Weights of a small transformer language model: vocabulary 8192, attention and MLP in parallel.
Each number is 128 + 32 x the weight over its row's rms, rounded and kept within 0 to 255. Layers, rows and columns count from 0. Numbers have three digits each. The size before them is the row's rms in percent of the matrix's.

# down: layer 7 MLP down (transposed), 1152x192, rms 0.0823, rows 460-559, columns 128-191
# up: layer 7 MLP up, 1152x192, rms 0.0857, rows 461-560, columns 128-191
down460 103:091175078112116119198181160164119096097160116140155181110118098091086137172118124109116152137131153120188122120183099103185115079109102121104161153153143165146127133111112158147170191167126091
up461 096:157125105171133060115124109070174146153130111128126109170119172118127075116082158170144088076147101132125134144173114106130105157088073165094161130164136144136101165142149123103128165171107135
down461 090:156100080127122175185157162117099140186170110068074175097085127103149182100168144063112064131130119182102153119204143174121135105099130091025133132110096112061118148126176142158148176128118139
up462 105:078121110121158137162125212119141165095068163096137126159131164146134086128104158116114094106109141105114122122159150093119181114109134090098161184114112140042112081146166118145133146072139137
down462 109:168176145146054098095153083140157162183073180122094097174120086126085117142128135157101062127132160171162163127093160136148080141160188162147159091105103105143089115178081130071104140163098156
up463 100:052147181106112135120126202135102079113107170126133151128131092111135112139148144179120083097122152148095119087095133072100174120127126117138128181113122143128084065148205112110131147143156116
down463 095:178129084180097094093185111153116166118080102153127143163099144165127147128089151120114150128126164132073137102097126090139170152137166157182135123136131103189135144158116137138085112164121145
up464 107:106128059138130153101190167103149070138100150050151055131103130165157094173100141118095212106190117160156165125127182090075111137146164109101131108128103103094119086182180166191129108094143104
down464 105:124149133133138113109162071104088187160066160056175125112163123161106068176094129125080103114121133143112131142176158152211061143132137130133172137129191103148132112109123171091120152117113197
up465 098:139121099138099172100150127180074123073114159157089109154111152122190117143114118123133079158185111139111058161114139112112159153129144255130125151156122126133131118146132060137183212076158150
down465 092:121077195057110134101108105067163161163150080095123152144159131163108091114138113099107153124122210133097147157122134124111141177149120037224138119108118127136125148117095148137065074167054101
up466 097:126127094182072127095171110155181116109182138101133155121141201147125082123172140155141151090131096078163126106128119102107120189154142130076171122159135145109129117154112094153166156126107155
down466 104:153113162142173118226148152089131101122109117159121125094109085084154143085096133092171130152145122156165116153166116146101165121102122152180127107110096120144187112110068129096111187147106146
up467 105:128104125179118158112178227081128159127146113144109139137115139118148135112144192151085125141174106083098134130148114135109109115105146177103145151152134168138121124155187054200148127154093147
down467 109:130100141123120189163133058135096192124150105069146105076210100179080125156152135102151137154114078142167105102108059183134129143069137146137057147156181126121102157125098180145107123192123174
up468 106:102122118151142147108096149106187097136085151113164106101154125125161049155106126138094116138132150166138104119133178167140151143100137139120188134093123148137114151109136094090174114173118107
down468 099:109145122108186108126114125100204121133146046162170112182128054113171090143119128132160133135160129117130131148094060199109072085153088156171131132171128088127078136124056124166079098128104088
up469 097:096107159197059177142133115159110116048127092166136106131115105103122086136079130135108098173157108164076167137181161103156118163152161124102164111134132132101122167137122094121151112068077159
down469 093:089095184101184096066118120161090123178102118064123111087146079114114186095140155121170146155108158127148138162061161121149117149138107124110163113136165141125145089101144121107139114129154145
up470 103:103120138198124107129147126149119130145138154121141117197121164148169131141094141158099056087114118115097192115111096123097144144108178126101240138081149122097119135177136154119104137089091108
down470 096:166217119151147141137054112145183179059196141128096116130092092076166103084175127126098120119135077112142125131097132125150153110117114123143133197190164156108084062117118113129131125103166106
up471 091:073097147122128119142125151168130121144166113149083201128135122176060168184112141144110113050152128084108110127105166153142191149179155153130126111163117149153065184140115136151117086137141201
down471 089:082136109159175115111127154120074106144140155133158102146153170132157145122079114168136218124129098116098168110155156079105090130162126118141071111128097087170119145147159111085184125141160104
up472 102:111129168163147162070136150188108139088126207143142111156124148090148117162088142189123172109134161121103118136100127107138130143106127191125180139130123145132074135125093100157124110132102147
down472 104:127118108135151124129088138095106160162134139100156126117140131186166154126163105072145105117168116097113115124107144143063131134159136110255122122163129143140096113151113111121131093143178163
up473 102:096177178160115226141153097125150130154128154095160133129142109109137107126096111130105153140117157140057108180101153104143159111087050074094155161085142160085139118128162105128123155077073131
down473 096:121078120027108086197125183170107147107106078123074181125118087126166118134151152172160117125108197125129129084183115201163122148132158187098086183200107152116149118101098133100110082142164139
up474 093:078092116121164155110138155118138110113111158099136122141153085069178117143131175147117121102148091155118105092144113099084120121149116119069171153107097158053120093158111106119172117132128136
down474 095:153125113176139113162127086122113173145146143125074186139115164097116112161152166090125152105162059118133157106170076139099087122129124191140187130098127081107098142155171093097162105161151086
up475 095:121119154109106142108112105113139215090125179089135128137162154125139124114118194137169194170162130099121128119140141129080145138189155119120116150183074165106172132181116155139159109096132143
down475 098:144124132143135111124173133103139116122155058115096181116124104119148147135144080097089152139162099067121114207080121070097129096062089146211136184129129110133152152120139147161113152108140123
up476 102:115052070156156107114112166179132121088116185165158118136127169106095137135096099091149080116147105110103167065119156055102125131130147137140168205121072146104108074127150099100126143114180133
down476 103:124132149104071161090111126105121180118120119116168112090110077189137140116074151107177126122082119115141127111123081142160186180103115128104088126156162128156139139146137150167078126175075094
up477 096:121160100116130098154177129152107105105138115156137104186157085126119142157135092128170094179121160111090128105135170103100143121143110151126240144070095136118106079162144123116165124135154115
down477 098:110151117097103154119125119136180158123125144117166125162102176124093085062100156137137115064078167127082142119149183194140104145137037130147128110112087120128092110109121139203151114167164038
up478 097:149110148135130130101116089129176169117125135063170101094149149095114148117071191065155129145144094089154096184160092121125099151122104223121137128177136138121147200131093112121154091112077201
down478 095:094133114074115185120183158135139113178105165164076118105149113124159095158151123136126141174148160134087156111139130163113140103155116136161131137145123150123114028171154164074097142119140087
up479 097:099147126156117144093178127177094133124081147164133230134156178135093090171134151154142064099082123116136144121169141080135183089104155175117113149089104199101138060182151144104122182080133131
down479 099:100119134166168015082143126134134090179154134126123127136090151108133050120144113094075106139155109110127091112144106172091093158035137127082117105077138132122103087182124071167104076128144171
up480 103:154137147168136142078146098102125149163063141102102092133145136122173101099087165121051206096128156137090152180137134123131115129105076089106134174102153144116096159131126100180145145087111142
down480 102:129138152145123157146169117143080109090151077106111136108084055142138185184134151122150120135184206133190102173091158139109112163183146119201120086136144146111090106123097122170138084066127182
up481 106:082093084134137157125222126142133142109101122140094162105083163154169100133105165141125134084112158085145135139049097133136129147085126167078180135095098167105109098185142109135145198146116147
down481 120:070112137121098171131175180078094104107102129112178096113119117140131140198151113135072123137122151122114075186111142157163155100155143117090103134116162168108085118104142118136104161154114129
up482 097:128053057176110130158149151113133085091126104106160143165128114112161133077111152148179173172164156118130142149185168113093109152127161136133124137161027157118132103142164103118124115083162098
down482 098:117092155137160117112118091145112080129127098123135091123161063117132138143125123137147130128110172166117149140126124103155059132091083119187145110189164122093145072097121159154109133069158177
up483 090:144176123088078183089144151141165203172085147086128102120115120151132084145148091133136177122154102087134148147163099084110097165093126137137144176218094142136063153153127093143096112082163158
down483 082:140138167157186145162151117103179128125182116123142184100084155082129139098153171124149080082093202120166156145121142102114139109066093153141135135157132182168098138143116149070078115103121135
up484 093:122137105127094146117106140137101182095181149134168123120105125161128089109093144165138128047191131063136160091138156123156106134144172097106162134157113179076129089122156121182134168105131116
down484 089:122191058182094149143156128179142152154118152115121108130127118157108180090090157112155108051136116141133076187111128102153145102134095130161140041115116150130118176090132143132123146095056128
up485 106:122162139184122116130105159120109157125152159074184165114068161159153078148090094133087156098194171113188173165158117074129145126138055111105190083126122137117096098135168070210128142146119108
down485 104:150105083131130124128125202166167149147074098114080163126111106156175105117143139126142113185113127156136092190145127135057097173138081160122118121221137088124149094131175162134080103102161139
up486 088:130129140099089120088119150132074181186152127154142131085145099153070148166129153129142132154129089113103092187109129165105129160115150156139109136161100144100142115090089062097172190111110144
down486 085:090181099164184185088126132124152065115071142150164165144128125129148121083104140147119135066143097175138149139190167138149140172163101105120121138102130125118116191127143127103099158111098144
up487 092:104176105170092103114132067118182201138132162115130111182137144116120097109086134165056196088172195105120123167128144147111148149139148086119132136087068169138118094160145108132128161142080153
down487 091:101167143183154072128120174144122080108187151171126140130124127131190155142137103070131048171108094068130131130120209098130133163106071103142075152146097042141117167122116144181107125111133143
up488 103:141163099149116158050134158155135106112159136123138138110096152168142158124040144188115130129127154127142137113105187127105174179094094094147143142127101136126128088107084079141141144087117096
down488 101:101147155206147072130173098102099190116130139126164142154129113139145222167118117126107137155099104131133112133072167103121157128148123162161108106096159132147109201120154140197096168050204118
up489 095:133159089202168109098112155139172181139047103088169134148119112127155174103161171176142077065110120145098085126110142103139127113064196133110106137159091137136134117114085107137136210093109197
down489 088:159150071131175095141167111171115150102091182157138118139118113097125130139155127143129068107086095078201160049116132117086178158148103127121162109112107140139111127121092079158154129113081044
up490 105:119143139152123184152139138145140122127155126088122175173154189151148147141146142157048097137079134110123076151169125133125152119036103125092147154088141152106144112131137137114180203133124176
down490 100:132090130118154164084124127084156132119091163145153096118091075107124124121168141127131122161147142118169161153110110146175145091121117141121145133145145165152145099057123154105125096198083170
up491 098:083126132140129121120130134086145204190135176085089159116149200176158079137106152162151163096079172114120166134167101156155127115127105106129117119125090133111117165127089124187133128164122143
down491 094:077124118146156182129152114129085106144108094065137155120113109097105106134148064102164111175140111109180118136161117170138105099115134133034141084131088139115103114094111181057137105121123144
up492 091:154097119123114125139162155179167105067160114148172185180100155142128138173156153182156114174154194070098146131118101103145175106138124161138122124142117157100124088087153152111132103146176085
down492 083:198117107113122060154132074133100107129161174094110092192098175087141060124123086100142155065114153101153144180146139125152097139073132118152121131144169106115110079159077143193158154139156135
up493 106:099131119178145167097171124147165138161072147118121109160149167154142101148102193171125076068108121107142119180146202077075097144147190141097149112123098129123119138156136147166136183153128097
down493 102:158138179100182132160108095157100118076128133106100178168123129110161157136162125131110150108165102120106117147098113130144131084151075090101177101118105104098080142111084132090185084127144104
up494 096:146171152144113134136157174168111127097089077086148135151139108123164115091141137090096141143158125132125163124162167135138136133061094153086213150177122147056114076222156113107137136119087141
down494 096:129111059090099138129120100107151193076142147150123195132088144083148124147120175132156120150127069092120062146121068136137147071095157167151124130157191167114117119111185148137131179192103139
up495 091:093144139064110134090157144104099187089125100108092142145091163187103113153121170112140213115154098065160108088094125140137080117151168099131105125186089195158083128138097137190125105186186137
down495 094:108085088139163126139072116164146069172114141127142165078131144119152144125111094187128088140096209160167117172199095089095195121119158154184119140121109135112110136127130113103123218039076153
up496 100:090126094117127135073131137133115117113123142108126094128124146113122132177172161106083084052110121098090091120157143103137144181106192192119114093175095152137126110141124068155116118108128142
down496 098:097157123100107174132174129098121086122127102202108122141140145174093132077179123098120191139175145108076107132155165134108168105102126056059126149136125130092144059109102149085137129103082134
up497 101:079148162167119119169180131136148148144151151134137127109114098109127133098109143130097104118129160103074139151197112180147148100147164122081170130120111135123152117139128096104145177160080222
down497 103:149121101174097129093137069121125114065122207101152146145175108167112136158088052099153115151069110129107154126080139103117123163163136169080139142151152062172123140073099188143091156120105108
up498 106:107109145141114145129104146126122152134118151058141131128050135096160102097084141113152149106153130147037144129110167119097161132066146174083153125114111129110095091162103090163114112103135197
down498 099:143142080132126088153163140145121178124100111149086103141120143119137150132119145135129109120107116115082096123134064125132101130190131200105174092138154098039104117137152090181168147077160076
up499 108:135140081148107116112175107165150144148129159094137103147070133096166142127150131158137137107162164133103206132150198124139107148106085141073179102101109107096151120144095147140152110132100145
down499 106:168110143110181041132162132079119098173127118126105145112143142117142114139164142149177161154138122138148099079139149157139084119107141096219134155169180149141100143175150127134034111135080150
up500 101:073203078174145109128159134203100151097102143123127109139107143094136099180163116122107190112196119154112132204163124138101165109155095143124188125094112168082111102192155104128129116125093124
down500 095:134111131142161132101087134074097142095179190141147198170112098112084210146210141122184094093093130125140139107144131163129119116105142118096184168096086087169120128157176179160119154114107087
up501 102:095147127120130103140168138126143167102112136096133117115096144189121146187157148147066114076111124083170143136134138135127125108140121166060152197118132174107080145123144118166155103082096130
down501 102:137096123080122140095096136169102145126178108088135066169123118117122156149120079179124150147113106122104119128165134141168114138113147142228108140129137161136092108104095121144128073123125167
up502 108:080116072116128131075197161143165132100102138124068158122112145093154122168146151190163185088128113134161120138175147105093105140171120114106184105138102126106130133165182080115144157094128144
down502 109:153137149086142072057094085094106138147153096162111111140148124176167097160079129163065111092123113230147121143163195155185146107151184132150150148144145132137127128147190121080107163078117101
up503 096:142110137128140168085168164177157161145077130154137144129121112128119113164092131163109132070135169130127155146133203113117186136159128124148104135148116169176117148194119147111097144096118121
down503 098:053151104146115102171106197136122116110146077125160111083139111126135163093195204152123106096090085106135139100132084063155148151152140158096126097139162113088079132147171113118159121137141130
up504 094:143139100179120137139194165158145150102121143133163130162116123101102103152125087130107118153161138117135142153203147127123105157128081152156198123114078143116138092161137140115125143123128110
down504 099:182128189132172101114065060139126070162170160113094105138195103140086147108125116147136098139061158189143120113112150190158078139104140138218089125163158072175216136104114125091183115155202123
up505 091:154147176110061128120161145119126106179114158112111185134124160177102136156127122183153137097156094082126130096143118110076106143176149115154076081198146190161073152182125107146131070116114160
down505 095:110137090154187112133110111106170149106097140114175128102086051106193098114087137164112098153112176181169091155115150096141174113061151132118175124081096077089137083090156112125132152125140118
up506 098:118129115104141154213151093123161080107145170163137112113138077121157102149134091145090116126223152127103127156218093139148121118115163138090117177169105188066145151134088079088130103110115134
down506 103:110098169083139187113043056068162131093072117115121101130154139161115119121039142123115122096079134094130151178089181134119060189158141092161125140104131127092156148104131137144153077134123143
up507 104:107211163193088108100182111150136121110149087064147127204101131088146107128111194162118117102110121096140040159200149078132073160114112110131199095124142160116108124150142127128120136086091147
down507 101:117109151129109095136121114100127145107154157166122114109094161149089069130125152132118132072168190109138095135071149159157160114157146128185153151123178116091088186132089122119120167116093099
up508 089:087143146127043093139116140095139139059130153151156159118065121134128086093061161093165119115115142115146125101158144090165144163192138188096117197117138169121101106113114139087137145067152198
down508 091:106131134177098132105118091191140169183129133117129113117100163058186147100144195163071153157137144155107104143154141126151129084078107139156146089116147153102120058102203076178088187143133049
up509 105:119120110151128209106134157098095161149089250139179109135144147137157046162136153103091093138115196124119123061156189156106136123115120090129160100067146138129103168166171124152144163141146136
down509 100:168135144124101071129125170103112100133144128114089188100147100120121107126129136120164151119200109102159093116103104112146138112174120081156114138103066140120128218126109146139162075161154135
up510 099:132113064177082068145131123137155087121136135119126067145130083077148115103113139200159121184146203127131181145163095145079165160097108068119143161116046134078165082156109099159174089080125129
down510 104:131129179143140154105106145135105112112153105122145130124165153137100160172110115118105169112126132126063089108175147096154118100156150145154090128164174125115174168112102151104161159105153118
up511 107:115099138156111135101147124153143121085172101141106146154082159087215089133148147170125126127124143100136131090162129091128155158145217176093200127117104133086137110120224142177180128129119087
down511 097:118111126107081126130139139132088143136166090125095102131138129142117113059091142127083119130179091134101113188158130127185163175099151161132145112116130103141117130170120118156143118093112115
up512 099:080136133168089106129164149200140142132143110129106099142127132130144110137187140162098194166184179154091163122143085144094086134087116151102139124141123141053132051137146134144126188106142123
down512 096:139104140023057177078102164143159143130050218105118149111120126148136150154071112113198126129104119104157109126172195143157065168157088086180155123132133204130128146120135128107153082184125131
up513 100:162113097192106105093188163161134106114106128164094152169093107105145124123099122111134094135118172128108121171197171181099133120173150144153138102173077136176129166123193124140117132125121135
down513 106:096130110160137237166147098095121152142114101074164078039207078110096108150092138102078166133122130133113113121076138100142152112132128152168123120181141183099182164111048142123179143135145178
up514 097:144113115134142119074138151160130080134148145138099173143135142170131077151061150147152136145147173086105208173149106176083174201164166128154166125144097125165131112117138150152116121078125170
down514 092:123149118104097163073139202069154162149159184147115186134129119137061127118183140151122106155137078114143119129115148086157155101096104134107111177130135172153144162092153095124164133150194110
up515 106:109137127168097128107183188115097110140142143069145139141130124152189131133106140184130160154166159116125155158086128069080142113136112083115147117100070158126121087162195140194142149106109125
down515 105:147128154135129150167165133153072139121112098130165121137162113145106178151130094137086078112130079104143128146133133132108085137150152133137126154132158119122147115127123093099075119082155154
up516 095:122094064139136130086143115162097139122155125094153096105138145116155125149126090137116135149162118120123198125061142136120116125135144201145153128169077130068152138124130162161156110183078148
down516 089:096052108121097152064157117148092178154133134179107111178102137104100091166085145115158136136105110185066152115124072098148116104124121184048157109097175097147146114124092164146109134110141111
up517 108:116120122185076142130110055145122191127112137102159138118116161128121097110150130136102119132124122104083196184105169138128158156124140129126196186104111151070083114150108091150114107079110170
down517 101:102136140140117102157175116123111074148156141176157143153163102144080098169089109150153140113117193164166103112140052077188086150130122142072120116142145088070154156083082192100150153090113139
up518 094:117192120092110135147184063158179107088121096137135154160121110093134102146112073150156159176209130086091161176065149093091097129088121089114077144119105135134135151120134148205122121148138111
down518 087:130113139177148094092175175127086139139134163121098131126070134085152118098168135137124163097114126195098149145176105140075147141154174045137148107090150136171106085139139114086151197097167156
up519 094:106153145151115117134169165203128133170082151138136125100144108140111158143101184159086127119148164118090130107136124080130129167136105145090140121182140175066105112140118090137211179097125134
down519 111:135118141096123087131144119121159120095140145146140149139092138131092181107171140158128126115093105182097095105138118088171084148089088141062121160144129116101096092163135117192108097113164107
up520 103:133145071167091166129195129114118128069096138140142091170117108161128161114109134154080175163243151136123172127132176113122092116124119122096176109095127128057107090156119096157194125072165087
down520 103:114122144081124022101125113117120069131170168135139172161131132097136065198117080137147125154094178114149082141094120101167166112172114170165095117121173184127123119129114140124101149147093143
up521 099:096123169118114098132193170158116115099098148084140108163097135130161089170181171121133061152172167087122139098149092113161233121123098166107118172148140118110160099157103097080145147121130135
down521 096:126093058085159141061117154076105150100107098138088166133126165163101161100163094124123176052130061218123120138127124126083126141108185130109113099127159091155111145146118088114094081096181136
up522 094:108143032147118123064097118151129150166168137131165113125098178168139154112097163079095114124094116133118160150206211114142142138076177168108113087128134140130074170125136101199134183100177095
down522 102:167107165160117114207143107119175097125122084171083128154115114100143102099182147057157139143150149094107135154150071137110137120106100107006153153105110183110100115104085181152134148183110191
up523 105:116166111167096107110211179138102120142142149118143169126103063117136172124141167188093110164201177078114120067137165081151184136125098100094146159100148139136141078123197121135157140112172139
down523 103:166156125105082158139124173148098173121109113167132126189103145091163059156152062082128102117163084076056110163135125164160130093092139160144136213118179129114102095115101134127136182131215103
up524 102:101101125103119166115120192120164141131108124131116085165129196160109034148126197150124103141115210147107147175157142155127149188157130082128135148104047168098142077112141112146118171087115077
down524 110:168134137090169151174144135108056129103111148179144139091076126104122076162077141096093063121098136122197091125121119158126083178091136102115117109141119106108146115138142124090149127131094162
up525 094:052130115120116135116109100152120096171121141139164133113127150186071111138079119132088123052101117135178097156136108106140158122175130165051119151142152141059114146101165130113145196111101173
down525 092:173126168121126072116144112155160143105092147181068106160168079116127114091110180132178160165132155132164158106131114148097116180132099153151175099116131091143154117116090109128141121119205077
up526 105:132117144099073087129138125148112079134118172134148165148090118106120087133109186123117162111128185065107139148143217183088179124148087150112145118097113153149086125162165037100146161134081131
down526 102:136140091175179114141164127122074108129174074165103133090052104129103171093076072129088131107204078184117158118134108084114177158114072119193162164103144127163113077140094154172140182073123111
up527 101:155150057167066092146139155130147188134155197146199178116138135095131120112123155176132177164160155069149199147069099159092129143183174150154206124141106157142142102128171043105095127134120173
down527 096:082133110150137156137087204123121069142131125106174146154175069125112155136069163055126123103086149183094121143171124187080123106124163115113102095129087089169134096127115161096161154113111125
up528 105:135144090192075120139222140138146180141140114092153119115144156085157107127119196170116121118143113146199130118202121130143119117160152149119172110145072133125156115167126094138137172174110172
down528 113:127083130107133137071082108126118142097148153144161173134162156129119095143051019163132106121107135195124134123084163158118067104162177125192124088107150127158155142122148089078115166120063116
up529 102:100120126117067135067127104199102102062151162100154116112154153187131135119121210163117165174123174097071138134101119127133150130157072146146151135113149151108135148101138147112161170085130166
down529 093:166172143164100163160140163065147173186061117054092125159139176115074146137158155118161107112089126135183189160112103118096105158164130105152070141125154134117098091138048143086069155159110111
up530 093:082127138074118130127136111082151148139125144129146105146123124146148113159095119151100115088145125125156113118168108163163129137188152143082163167133109136073098139107142153161123132084075122
down530 096:072090126102185126086112151143114153084114106101067114136118097130123213104121123156145121176087133142090082113091204124114139154110142155178104115156147058173109123098119112085127144164150124
up531 103:152100151161143163161170216097101182081086173125153134182138129116172125162075108151144126155160151121096156133170110081059136109130099167127200108122155138149136101185198111111147152132100170
down531 114:090123150144133121088138150116103168137114144167101178141073140072171152147161132148112124102169138108149118091160147129097184148097128126107143113130094124095065114154145120148155096208073096
up532 103:112120113083128228054119142099118110149138138106180142132085204151153077151133154088085146096161151102137145086128145082090146183148103119122121154088127161151110139155162046127124102115094113
down532 109:107097129118105069122149162075149145102168162091102119098110190153112160096114127111141159100153135133133127100143093151162093178113129140042154134122155137121131116129144128124137165156138100
up533 095:121135144148114133141143101153165101144091147117123092123083176148106048153139170201165102101088167149177145155161124097135193097144177142118139091122088117078121127127127118115160136099160116
down533 097:107125089131169107098104137124099177093112144125104137162054163104144144216165059169079148107147106140130086097149130111118154107105146099094172154128128135128111118188166124160105102095222162
up534 115:080130102129143141125149085144160102145171116059106136136107167099171084142147118159075158085115089128141155116144137121162085139125143131067119141122100136121071137150177100152111139115105118
down534 118:134130145149083138141139083144144112136138111084115118177104139105060128136154144150134159176140154144189148128139161117162067141088114122132154129123083092187138150125118145083089125191072158
up535 091:105137076122168112126141154155124109143168115128160100113141150169113159142150135114095102093103190125146103125182138083141141161121198165113107081147105130140072058131110084116124082140134129
down535 094:138137136128061187162180075082141149140099132110142136149111165126153119069081140080135167131168098136130172126109097144110122134150084114083129148087116153165126157134129177153176114141146073
up536 099:099099101098131129131125117154129077162080120079108133148141096144131094125116114139141127128166176103107124154159174147108193152126090069127120167109109139110129091169066149108136115044104156
down536 104:129103121150091166163135140105140109144149173118113191138126101154154190131138083079120095093134158073090111148093102116109134134121074141135129100128184029143144174101158149142096194184080105
up537 100:143115081155132144150179142177152156137097164098120082133074187089162125143161136122127102147165117189092179108155105116136105152097082159123170129169124128089139101196141138135154161119134164
down537 100:083116143054160148070111122111120163078132153132155130151123093141139157133152105120139150071094126072081161091024143189164177097151106127125117157064122104176161175123199111130174122162139072
up538 087:153150099189086135144156081111137167172094133096222155155157127122047169126156108117138161139143164125042087122150118107105183110158077133125107173113144133120155139128127110148127136097108141
down538 085:109121109092135130168098166112132151097169140113044106132127075135124076158126092168135108122102116105142145081128145116143151155116178102208090163145098111155085089101170114101144135155145117
up539 098:104116129172133141100152150112150180122097192109097152131122226169135111106116126115054134090137099063138156161111140146132148100164198164114108180151133166078054094162124129166124181112101135
down539 106:100154112121167120100205124091161097080161115079160155169121117140172086066113168114138150131116159092135167113167090082100139104105101133079080131107105125142135102143130038169143086135138115
up540 098:103134151139126144146142117130137165140130089082162064126140157131117109097109149138128162123152132124133146127165163111151120081136117161092153133145162184082070104138113131189159141079093136
down540 101:102112074089098114107086111129112109146192144131142128113100114150168202099160161139142125102094116087080109091107090148107116124105115150177189114139144117147079166134089138135151137144171159
up541 137:114147130170060096151178141159139150126119110143071112151150149067134143105077150134084116108097107110108182163117129139112144199135086131111204122139102179135114123211118142115121188132077148
down541 136:121145174052137116096122180084150100131052180120119123058153077104122175145118148155153135118114107176059102080086159110094111137135130136154116147135125156153104148143133133115147155068087098
up542 096:135078086146097134090157148105150126104070129107109145146132197136151090187120187172075179149185134152125154109172084113102084165140156152132148123124093160120164062139134138216141164148121080
down542 096:109206147100122152137128105146117121094165072124119090129092134097080129106138137144175104155169109195135155135077113081171066164230077142077207172168133119146060144129067131119139149167112205
up543 095:092126103137137085121174175194096126126157106108127155175123079119129060144073140168088202063085176114148086130152096141125087163119104167101208116184144114109113148136163089145112192142087168
down543 092:173109109176149135140088127097131165071107085141153097065125146131131150124127143121118070134182132109099142156173131100183112116095119168150130189148125144055105100092145080162092106090147175
up544 100:148077103159121103101140167132135158111100171139101139124159115098114145093125168152105158195220111128120151176158142138124101089103158199118182125092122145128129133143115132151163137079131136
down544 099:062153176068115111160128132100105118166136089097105170065139054136091139105116110139196133106094163203099184096129106115050162071168081119075115120122083138146117136176143121101188154154093102
up545 102:102115093094103137100143165155124119174081121110115144127114182118136092171155129125099145122084105170156114109123149085094110154092070111127160144085120212117062124173152125159098203128110137
down545 103:118122126119108100144103153133128140125130134125098148104086136158152129120191073146081135169130091141081055198115111145183119139116153173071145157132194134122118071070183112144089172129151135
up546 094:132127136164115145080146098161101137103116185163110196124148214124059127125128197097154190155099132147139147157204080070110131138122128217141118166128133144123120140116176121127152138091143174
down546 095:119147145062163147173110164159143150125126144067121113103111115188117092161091128104111140102145111094140087168102230150114166091110128073172115112154139150108124087129083161092118134157148150
up547 099:154123159145116130092189108148185151157095117069107130128122134110111069171111161102108110110180119116186160226132118102178199133163141112109162140157167110045141098141106142136127165071122134
down547 094:132087105139153151137138140122096106108133107134133073143094115118163118106120152133105157148175160134088127093178113138129093193131092223097153138110112129146130190119126113089093114124135179
up548 092:126111130128100143123102134061142183165131149051068131125134160164131163119101157112106120127133131136146098143135136118120125175133129177098087161172106148121142135145127151152168123101103132
down548 093:112140160143114114136146134130149138114111098157175079086087142127113113115197120128129130136155137103151174152161126152105141110151081151204186103117128129138106095123194113137125178139149103
up549 100:108126139153167129118150150085068127119139141101150160148091092114145131153158207152065167116147167109159134138192095090146152109128094096141186176069159125094118112204200130178117176103134112
down549 107:085135111122100107118088085155118130188040072151089150139086164174086118129169104139138123082158095157137117128161156074131091138157180109167046140136145131139091154128170167073009118176115128
up550 103:131159109187124096146198123116132116088137139112168142143103121121177106116105167102107119132156155116159141180174112101080157124145159159143143166111094152144127074183209073150102213086112135
down550 108:097159121119092162085136155137146082139133123108132138121151142159105139131142124138107115092128098154109131098085138113121090129133156151150139122117062124184072171165114150137103118167073174
up551 094:115176064167134170155115134087140137181130109103150123120166171143128097117128070080099107115110144094111097103156194152130116120106121091139127142120139159125116153156128178168121175085095151
down551 097:126098167142135122187102081186102144138143157153099097159168142115096090163113152140180150104100153090145143083123101134124167172142153171135094114149115113158142127143102104109132107141139153
up552 102:123034159127142169075143144140171122058143155166120139147066134157135083244140103161141142092147143098152126146092136137115131180164105149127197128189083149145115163125112139156162093120106193
down552 097:094136122144112163134137140113115044203172074098153071176168170106110135088160111106067158156139178102077128116148143098105165151096073151164113146087135144123118090108094100128155163156065111
up553 107:111125133148136138137212138169128201095107132108092166132095120119110101122119150093104115138139137110124133112174100060124150132100085182135126187154165154061076098180133057081125182147143175
down553 108:121104173104128143080100180152093145117161084120103177059158114144115136103119137086109149112139050222100122145117165151147079118104149092140096151159131139125148177103131176116127149122128128
up554 099:104101102193176154098124104184131168135185165098122117123104189084093082110129156154160126156106142145147209171140086117151134133113058120117153103176127187084073038121151127136156161145133176
down554 088:143125086049085154107188170142058040099129133185103129162198121128124108090124104111173111115140143096138140111137161090129057121139142115112147133104098147231126150163126164134163129189127113
up555 092:122097157170132110172187063165186144164066117124095164076138138102139158115139169101136163138093168102117142106182110146114121171165170166121113109156115182081162096144178146166168167085155103
down555 084:112124084127090146126140129161136165147135151161101121120124163152133154139096153127156144150135098110160138123089088074087114087057108104085109106141093140123060130171075127090146061097197126
up556 104:112114079142127179091144173107130150128159122080111144106107112152115130108142140109081133138179105119043125113160097144108179145081142159099093154157101130095110156154114101136139129126096158
down556 100:165129096153178142172125175101130098113097080189120139095128155164144166106105100169115137122143176131118113123177119110140099184130146102169096111082099116139158083143164198127150163073179086
up557 098:175098088127127102108194085165110097042138167152117098126056171136148134142160105145092150198155116087113103142116125174141108076128106136131126194149120169118131107176125106099188159097145166
down557 088:103070132092167129101151192092082126116134154124127127132102093141174056078098123126200068116112099139155129140119136051110088122110132148164104111141153092114089130101104106169128141141149108
up558 102:148151096175146118136165104152130171126082142139167113153122146131148126122132133133100132035160138084112123170126098113104118111180143120131159128175126109152123178145134098155094122077116173
down558 100:118150112129160133137105122154150133136148113128095113097150089145079099146132164153112079112070167138099106138146116136141183156105105131115111105133090104131113135106126151109187176097122132
up559 101:124077127173106140089167143116149171103114164143167138153115201143139083139153149104106110152126127066112139079166151120127167127084160161086160185148125154097102116139148038158181147138139173
down559 115:092129104149111086095171141169086140144125089174142126068081131100154084118139174118121104086113093096140151097124065100166138109129209170000106094151142107126066172080133153119187105143093101
up560 099:082137145122123111176142166170141117079055150155184151126127126101111043152110115152120158120101149122114164059125156139178085132171142116107148175136150164058101112156138149096125157117092152